Part of a small language model's weights.
Size: width 768, vocabulary 51555, 144M parameters.
Architecture: RMSNorm before each block, rotary positions, no biases in attention or MLP.
Each number is 500 + 50 x the weight over its row's rms, rounded and kept within 0 to 999. Layers, rows and columns count from 0. Numbers have three digits each. The size before them is the row's rms in percent of the matrix's.

# v: layer 2 attention value, 384x768, rms 0.0162, rows 207-237, columns 64-127
# o: layer 2 attention output (transposed), 768x768, rms 0.0142, rows 399-429,463-493, columns 64-127
v207 097:567284496525504577463583447570490546479450552533445429520437450529404465508414573447528454553402481422434442589503582510503445426491490448526544431488417510452511475529554403508469488523542486
o399 095:493511438359521420542497544443473447417496549481508576498519448391470473449491458517431548484554517485533556516472555561564532478489472542483515538477552489585456517522448524433526507384454582
o463 093:559454473385449453470443450420507382482497488541498576573479400408519466423482481497419530465493525513529484583506473492592528489478452519490545572461530510543435514562433574454477488474495523
v208 099:447486487522452475581510432471445438422479530550548508447553525561653548451522542505535461463464468516488551458499523528545482353518508361481477507489422474561487476461421465559463430664427399
o400 099:543461444460507546532517518443535445486470394498474484617496495403494525537507532538494511504547508446411486491443519506441474666568514509532540477524502489499570470516474561499488457483475484
o464 093:542405517423471532488427470531550456495480449487423578621447527445520503528447462496443505540529556485464460543499440429484525565517514483545504509509501481546598479467443562438528523456540507
v209 096:603495510425513517474509557433478520494489525559559549435480488438497540451569525522456440517533530571505571516534493508459628408467484543484524438494559519491490498547475557433557406597419441
o401 094:414475499513580571542427495502537510535539476489510494439510490454509497493518499508483619602495472437437440476512514488447484540537528460546525430448478444510472458531492602501465568478549442
o465 090:444428491576545592471482489531497541498457503530528512464493524480534516467495484522506515600465424514495466475545474535420490569571488528521524503462445496512431517540530531422509564496510393
v210 093:511570564581547499493465513514481490438440556446469500503517486486514585549485501494480465508466443483531528508494585521548560520488516488438484499521438458501503480513456409485552473537546538
o402 093:526467447536497470469627498430453448550381504480455474500558529426480460436491620526487552464595488473520469479521477561451477556485523489566482478537476481535636521474440515542510485492560429
o466 088:466380495629429552440575508474490521524409579528434500478485507509496552476503554551456466544604519469502432461516465532499524479479511496511504448534497535530520543514554472543526563495514492
v211 099:539578521489434525413542483602483538399501490450507484531458517518523494484533549490543563516500540478457558456516514416522487484607494481535498409530475518518464473507562379520487576541544538
o403 096:487499509484553465481500559448487456463514504497498523515505437560504466505533480543413461499564453425499549463529485585502493443501508508416525534510571495481418575554521472471605518503439487
o467 103:529561594463542422482447526464474392507499461528533502565491518518556486472468543443495489500628509468496471523481401516583486444527481566458515589451502499444526573507526510490559436526521495
v212 095:502542515586559533437450557594486557483577536428554568515493506564412463532561458559627419506378488596549489578435579370519494518437522466526503497472446557591476485473456381528533474511511550
o404 091:480484435380419453537521478478495513512495558540511526480474459508488479440585470539416517534516499394488476414543516542421539361572591452489522533574525456494462518524457498521585603446473479
o468 093:553540507410454482606524457424445423540473513496513534567436474418497502479505509504433539494512554497450440506537530460462548441558457562439535536530440483499553521548450525589511504484509495
v213 098:516480566498467443393519509506508500615510457459545485474547505499497513558419481529486526487524480494573579483551473492454560472503496514485467505478469426453445533492451514457461472439430440
o405 094:503536461544547525478326487517466500484500559511525511494471444532459431484537520526508513563605459532361545491465502499489454608526517479448505518447512546492473479553499460597571525535514524
o469 085:574509469614483542562463524589456483501444556459502493518409454548500482491531498460502466515649394539479454513542504619515526593485570551457466635484514583495465456493512496394482516490511439
v214 101:524454517449563546540412443457639465516473520529532432457477478421436476457474458519523497516531570516527496499495455502614481584545598543545503536454465491492540471500506530600528506455464612
o406 097:458441460427468526428496445502467533504549436509450540376523483552563511564523433506473495417427532459528558530474594484482515427471518509546515477525565512479325493534525459411459488524498597
o470 100:504493437388502497404465503514429430491560469443525540443530495479475479573521480502465538460420551460513574491454623458411459461480475474509574476535567503418440476496496528459467491525467596
v215 094:499353508568481487463516423514511514592469474471466516547510450536505469492481607558493625564569550464539453528546466460452406559536519554493511544519507392483479511568562469502416540453546514
o407 097:445509458548495557442566519565503556516569540532508517412452522580513466578536441491517477498471556591496646500532459494537466490406462392487449478512593547498415515434504445470551539565527628
o471 089:504577407509539481477596555567478492524573485480531443428555514530473469562538521480573530521511524528525633476511515543461496510441473421476456453529531552426447451441497477440491461544522605
v216 098:533497482520450490501507529584457544595564469482512510472627495531616459493534448452543585536551529537413470492516488536508519482558501467509507532526464545520409403501407454488544591464548441
o408 095:535522524468496459404519485495501452464488495514429507446484487517490492475417462486530497491474480494485527460540554493484545454455470504481409570593512553496524502519500535412521488464399554
o472 093:514536537416515464475437583478516412451450447501503539456377465487452455482533546545559479496535528460460505511481502464451428491500501507535511587564502510504519482600568593472559422522480550
v217 099:483504534521436585511493333552435496525572509450514512484523500410459410524524518565540610512518532485445528504451479357442581542473475538506474503440484502440468407483586487569445582503498533
o409 093:565542528441580497367589499477473566573562471466474495570422546537570565588473498489415453567589536544463438436574446579467604479472515540463547611522521514476567511502533537442545573526462503
o473 096:523609535343554465513575559438473471506528417427496552481484550494561517568501502395502496514641596515478498440512528562495539447521514581517580474485486466502584491528524524550538539497502531
v218 098:381592443464478528510540381637451483512555546513384437527585595483535499506478501479534599459442588437533495545502493432519431515484494423620646452529505492474494475448511547511426588373559576
o410 089:520496528547493545430601504508526553500504408520514506482469550564474560542483454507555492420446525513433608458506460554492511467482499493425515570526531532483408528514496435484555613516457610
o474 096:561594478471575438527529545474482474518554421466525537510513536523457526540445524469524563482465484517453558501465508487473510508499475516437521537487495563439531459431460491519508480457488633
v219 096:560422465498389528508471385525517485538502459430540419531579501550562502506420475425567586538471590502571565500428468553520437502511426481587514559492495504487561512452445536551458465607605553
o411 094:536491504470466406529537608461515435462492521482474568542502415474434545485517501505576393489526446530528523531466550486528523498497437589486503546544409498482532515507527578450517423467467515
o475 091:556489557393508419592487502507542516524540551489447552479524425508403539440546525629511501550484485455415465534507516471562469475509458392433532512570525549564522453508565539543484464413546493
v220 106:482492483485475612533398540390542489523389487603552490512459462418471464460576515579495388517542378486561519467567453463523490482464490438402579530510574472564537563532486439481406499488478574
o412 103:424469523536558624481509492531504545539510545532547438418521569564512518483486506488464599562437600481469490530492455482488475560448514490507464415485473476430556426499499593585496504567552540
o476 100:362488451566587563485545556511494600502582531486491420420579552542564532489453481429482580534442545485536547472514526504426525523445507538508457352466474523430555468417487528507509546530513537
v221 089:506461514461475492539448535475561529505435548525351587477520520497525537505513478556488488425487460465487411440469428505502451537465457498478489527471516599526460497549476534501496398644486470
o413 092:569432485531516515530525451544484473479521588520611441543510505505484490481501567507586543486457478546552458544490582382485528518508509518563462430532420506506612542413469514516470454510460445
o477 081:526420479517425532483482413485531476512510608505511481500496577524489507489502433486500497431471501502507472546518475402561521503530536473520533493513409390523529501493507423532532586434454481
v222 096:550483473495512491475511510529548475457549517543549499518501565566558623463545475558451487464551512486619451509481567548471680555439478488428462498501555510427543502470416529391544472487484452
o414 097:512455514538520585593438502496590582530446461516486417500471476448534578479519533438546564472503501505479424497470489450469502520591536537559516420539428434495654492421547606520471519563570375
o478 102:464416509615465592549508482521535639495416476544492452479474505504531541455515498475548477543457444523500466487508432489480498553540528540542487442559439479526593522488536560444534538533497390
v223 104:525537481544571440497497531480663441445441478458458606479475508566494564465519524530558441484487517512504502438496580517505490601578564546423515526435632427443512549496526502469565527519491604
o415 098:544473478463491497566588398506506591552495522445518427552469557478489597530481515443459480380492457497588528567492475557508555480491490540521488536522437511461462501440521465438436470535522455
o479 109:446503476435481530532543486499549583604514537450597437488545593418496553613481435469471559436489522439537576470472477465538525439483546394536471435566467464491514470430468436557448462439498513
v224 108:545544401410494501435530558582500551543453578448545447547436572472481427540507523547511477519513478573463450443525468508483460449549506474542485458516625551489511529442463492426452582445588522
o416 101:407507537499479498643468476523527506452493404539453518469543528477508469369473437446568465425454583506556518566496450507558538485533503560495438495502516461536349471586536479495499483457472502
o480 107:440489499506563445603408468528514508499527417561460527467493496579505430366498463477551558533329488478543513574500502449580500514502517468492404518506542582507493502440524612450486466586482475
v225 102:485488481473443463511509603417477470506452500509547495509481478522502488550445538425538460534542504524491393498463536540496631445528491487541504499474450476539537518567484426454533404581502441
o417 092:525478538486561509532410489530504482536517531465494492538473478356511495499511484514490573605539468478486445525509528445431490611571535538487518481504495489432523495443488545520461510478521383
o481 106:460425565589469551480494465532528555515459508566491460479465493437505498448545486577490465569478474465479453497519463507481473511544518527504479525560488484514479543513512487462473511444502373
v226 100:481537438504451492553512552485530524482476499639625490477527353447596499471442531529416444537407355536473433472443519487512553413458491472481460516498614584484543480469414461533542454457499493
o418 095:446486522384463508462356498504482534508501437443478551487557463586503428510558546509521482421410495452439499487458484555523575540505495506509492449486506512540538484614531568446440498492455512
o482 090:507525506445512531496419511468524535573486513408448566546491532590520550544475504502419530445455518462481538453557495441489536451443530427535502393499550491564588526507482490512518506551554524
v227 096:532473496418450428486551381460512544525479477483606508499589549448509489525468559489485565514476480527480418499502481469601495481482529555539602416461534506466482534509469364482547558496469409
o419 100:495526536490485438517549569523470471523520404408485559531488456463506410495574452479510481469547540492451547476538510529468473469520499576463535521499496482538508551467511494473521479440419503
o483 092:537479555518423456484485526482514433503469470486488561574433437535517500432496459497503463523497498453471502480551496473525486383486519543518496593534579550541494545449477459457489432501461502
v228 089:433521442500635485488503412623427526492537487472430450513522579512510517480570493428554620555523545482542459463494454487523486553560551535553379558452469487528474527471591488562428563479523528
o420 089:479491495511475487481575517466463502493531475527476565403508505526522502543514470505538397498452546483483600520519430504545535385426478501433470570541504541528429528462514456459571613439463594
o484 088:523560450459548455456508539429453418462596471489496507481562492509489470540502534470504516512477500508498564520466494473484521479439431488444521536497500549428470450457512506511505521519477653
v229 094:543437569504541538490474492489471529562480489532523500457444401533493465451404513585515457575580380480472541444488517499533617470494516424469592598578518559558530561469474491555429569453445438
o421 087:506441461527509525493485519546488514596477465466503549480478522506474537501502542427500527553412582470408449442561521527480521550487495426488517474517583426543433569522429561617524481572542540
o485 084:611521468464533564598609485477439440527586463444439528475562478540487548554510523381537513537575625525443502461487544587421534527566461484429586437479523454480493519499444530603550523528563520
v230 093:576541488534448498567504530589564423462512576514514448469471508495546513609465471486503504434572489440459561524435429482551484474367496474483417575460545564466437471443444490550521507484458490
o422 090:590482455512467561584561470400472555562509490526430468540544507432570588564470457421465559511408441490481461490495464561466539424490504449499498443519529498499573453521489502490512372587574508
o486 084:541468430412515517528473484450461472584494464538475602482502539449559519551470478496424508534540561436509477515531379501496487481461467445486562457509475438487589478480487565514499525479545523
v231 099:499555597519467497517487522455481486577425470505450516404461530532461542503513433541487475468493502549553565485561572581449611625469479543368483517583585520436492449555432501438528363503464424
o423 091:533502454509537498568433499462553555480443596480525418554501522499506508476519532488498537554552456509507355555514567501476477489603574422554515433409463472538597478500472494585501413519593380
o487 097:486474515570495556549499478511508566468387581495483472532471470535519513469501499519467479517582506499468395528553508545512486525579545515520464453491451427520557518524506487493537532504549392
v232 097:532592492512433484540542529411514539498561490543576532448510532448556541449383566516497480484452435453552523442452444490527519564505530435402470578554590399476518515558471603597422394571515531
o424 099:511508439460517451483460499435477527519477557404457506457567507528469543447521611473569493459645533531464494543506537513491523646544466551583503475545399578519620495511478591494526487494539469
o488 090:525447435512400493593486508450475579486468588390390509484490478594459598522512472447455495496533571454448472480431603484509530493529494480554506416594507590619552527522466529504549537459500485
v233 090:558560474538470518565572533501441451546500421525473573506564506467475573553521513499557508527534567502541511534478487483479581465556509482494518496512546538480500435494460462564545432546512544
o425 085:472384367421533546423463449497474475495520505402430425471460528466494525557394524468478571514589448441406443552444633477473495528575526528511473544424462573467492498517518566528489493459576464
o489 083:492362520510454548422563453551451528444511548486464441503447498460511546477469507457454518529552520470442438527528544519463501479486479542489499500517468539501480576503497505509500552415518483
v234 102:505449501482386493508581483398488445453446497614465475525526414568510504640509471419541441469659556513367585570470403495535575453508461487552491450482496476484487495493532521516552507562429534
o426 096:465482504493542470364426532536502396511515518377482498543526490512487436497471495485500536573515483492505479511472540465472468598466495529513491540454450435492617480425481575572553424455462592
o490 094:425483611580462436490428509476520441436444531482413491579503503551487512417527485474538448510485522449454448493504475531568466467530474579493525585500495420555576535535538514504547429514514479
v235 088:555531586502433477407490452570481449549587493548492510491528506504491533470552536555538506474580556496421512616532541425553416458484423452499468489557611545445560493529477427418529474510489496
o427 083:491531571511518498592371575518492508550452543502560472543562475461518542521432492457411537529458438569572464506539454499511470541502464472513426509475411530467543525452492519442450541642527454
o491 083:457522484576477540538516559464550561520491578517534479464544471503558562578515498543478482413571444526523513470484459556496534477479503480446493402443458481531382489517494531541494537483501521
v236 095:534456499507469488537585380543492545410461491578558408536497554558480539514469442472500472436442472420400469569419534469485462486470423528539597452549361605541436514530542483501505507517563538
o428 087:489536449533446470458601538423388485523522537442460529580599479451470570440501557561478444559510499519474562482480552533502522565537518487485503462570456518438612445484456562540574466440458568
o492 088:529549581392488474552533555407470454532529550380441493556557444484493546492521447470406466469542608497461498497531512499481500443556554497484523515490497463493574467490485522631503430423522543
v237 102:572546474541466534472425524428476466438555534478495498432605594515455513469508490564524437447451460409527531567482610478489424606409417561386476560512563436426482455466499486446577412504535548
o429 101:520499474471436437532538445474534522501457537476441493563541493536481587455478486421484470391504470535533488539499465540462530376507511504569507478503443479517518501476503456477470465508519442
o493 093:479455461502401498522503494527505554566388572481463505533498541476458524495476469533466471474540506544499493502480480485477512410521510430519475448539475534546537495525487454545529552531533513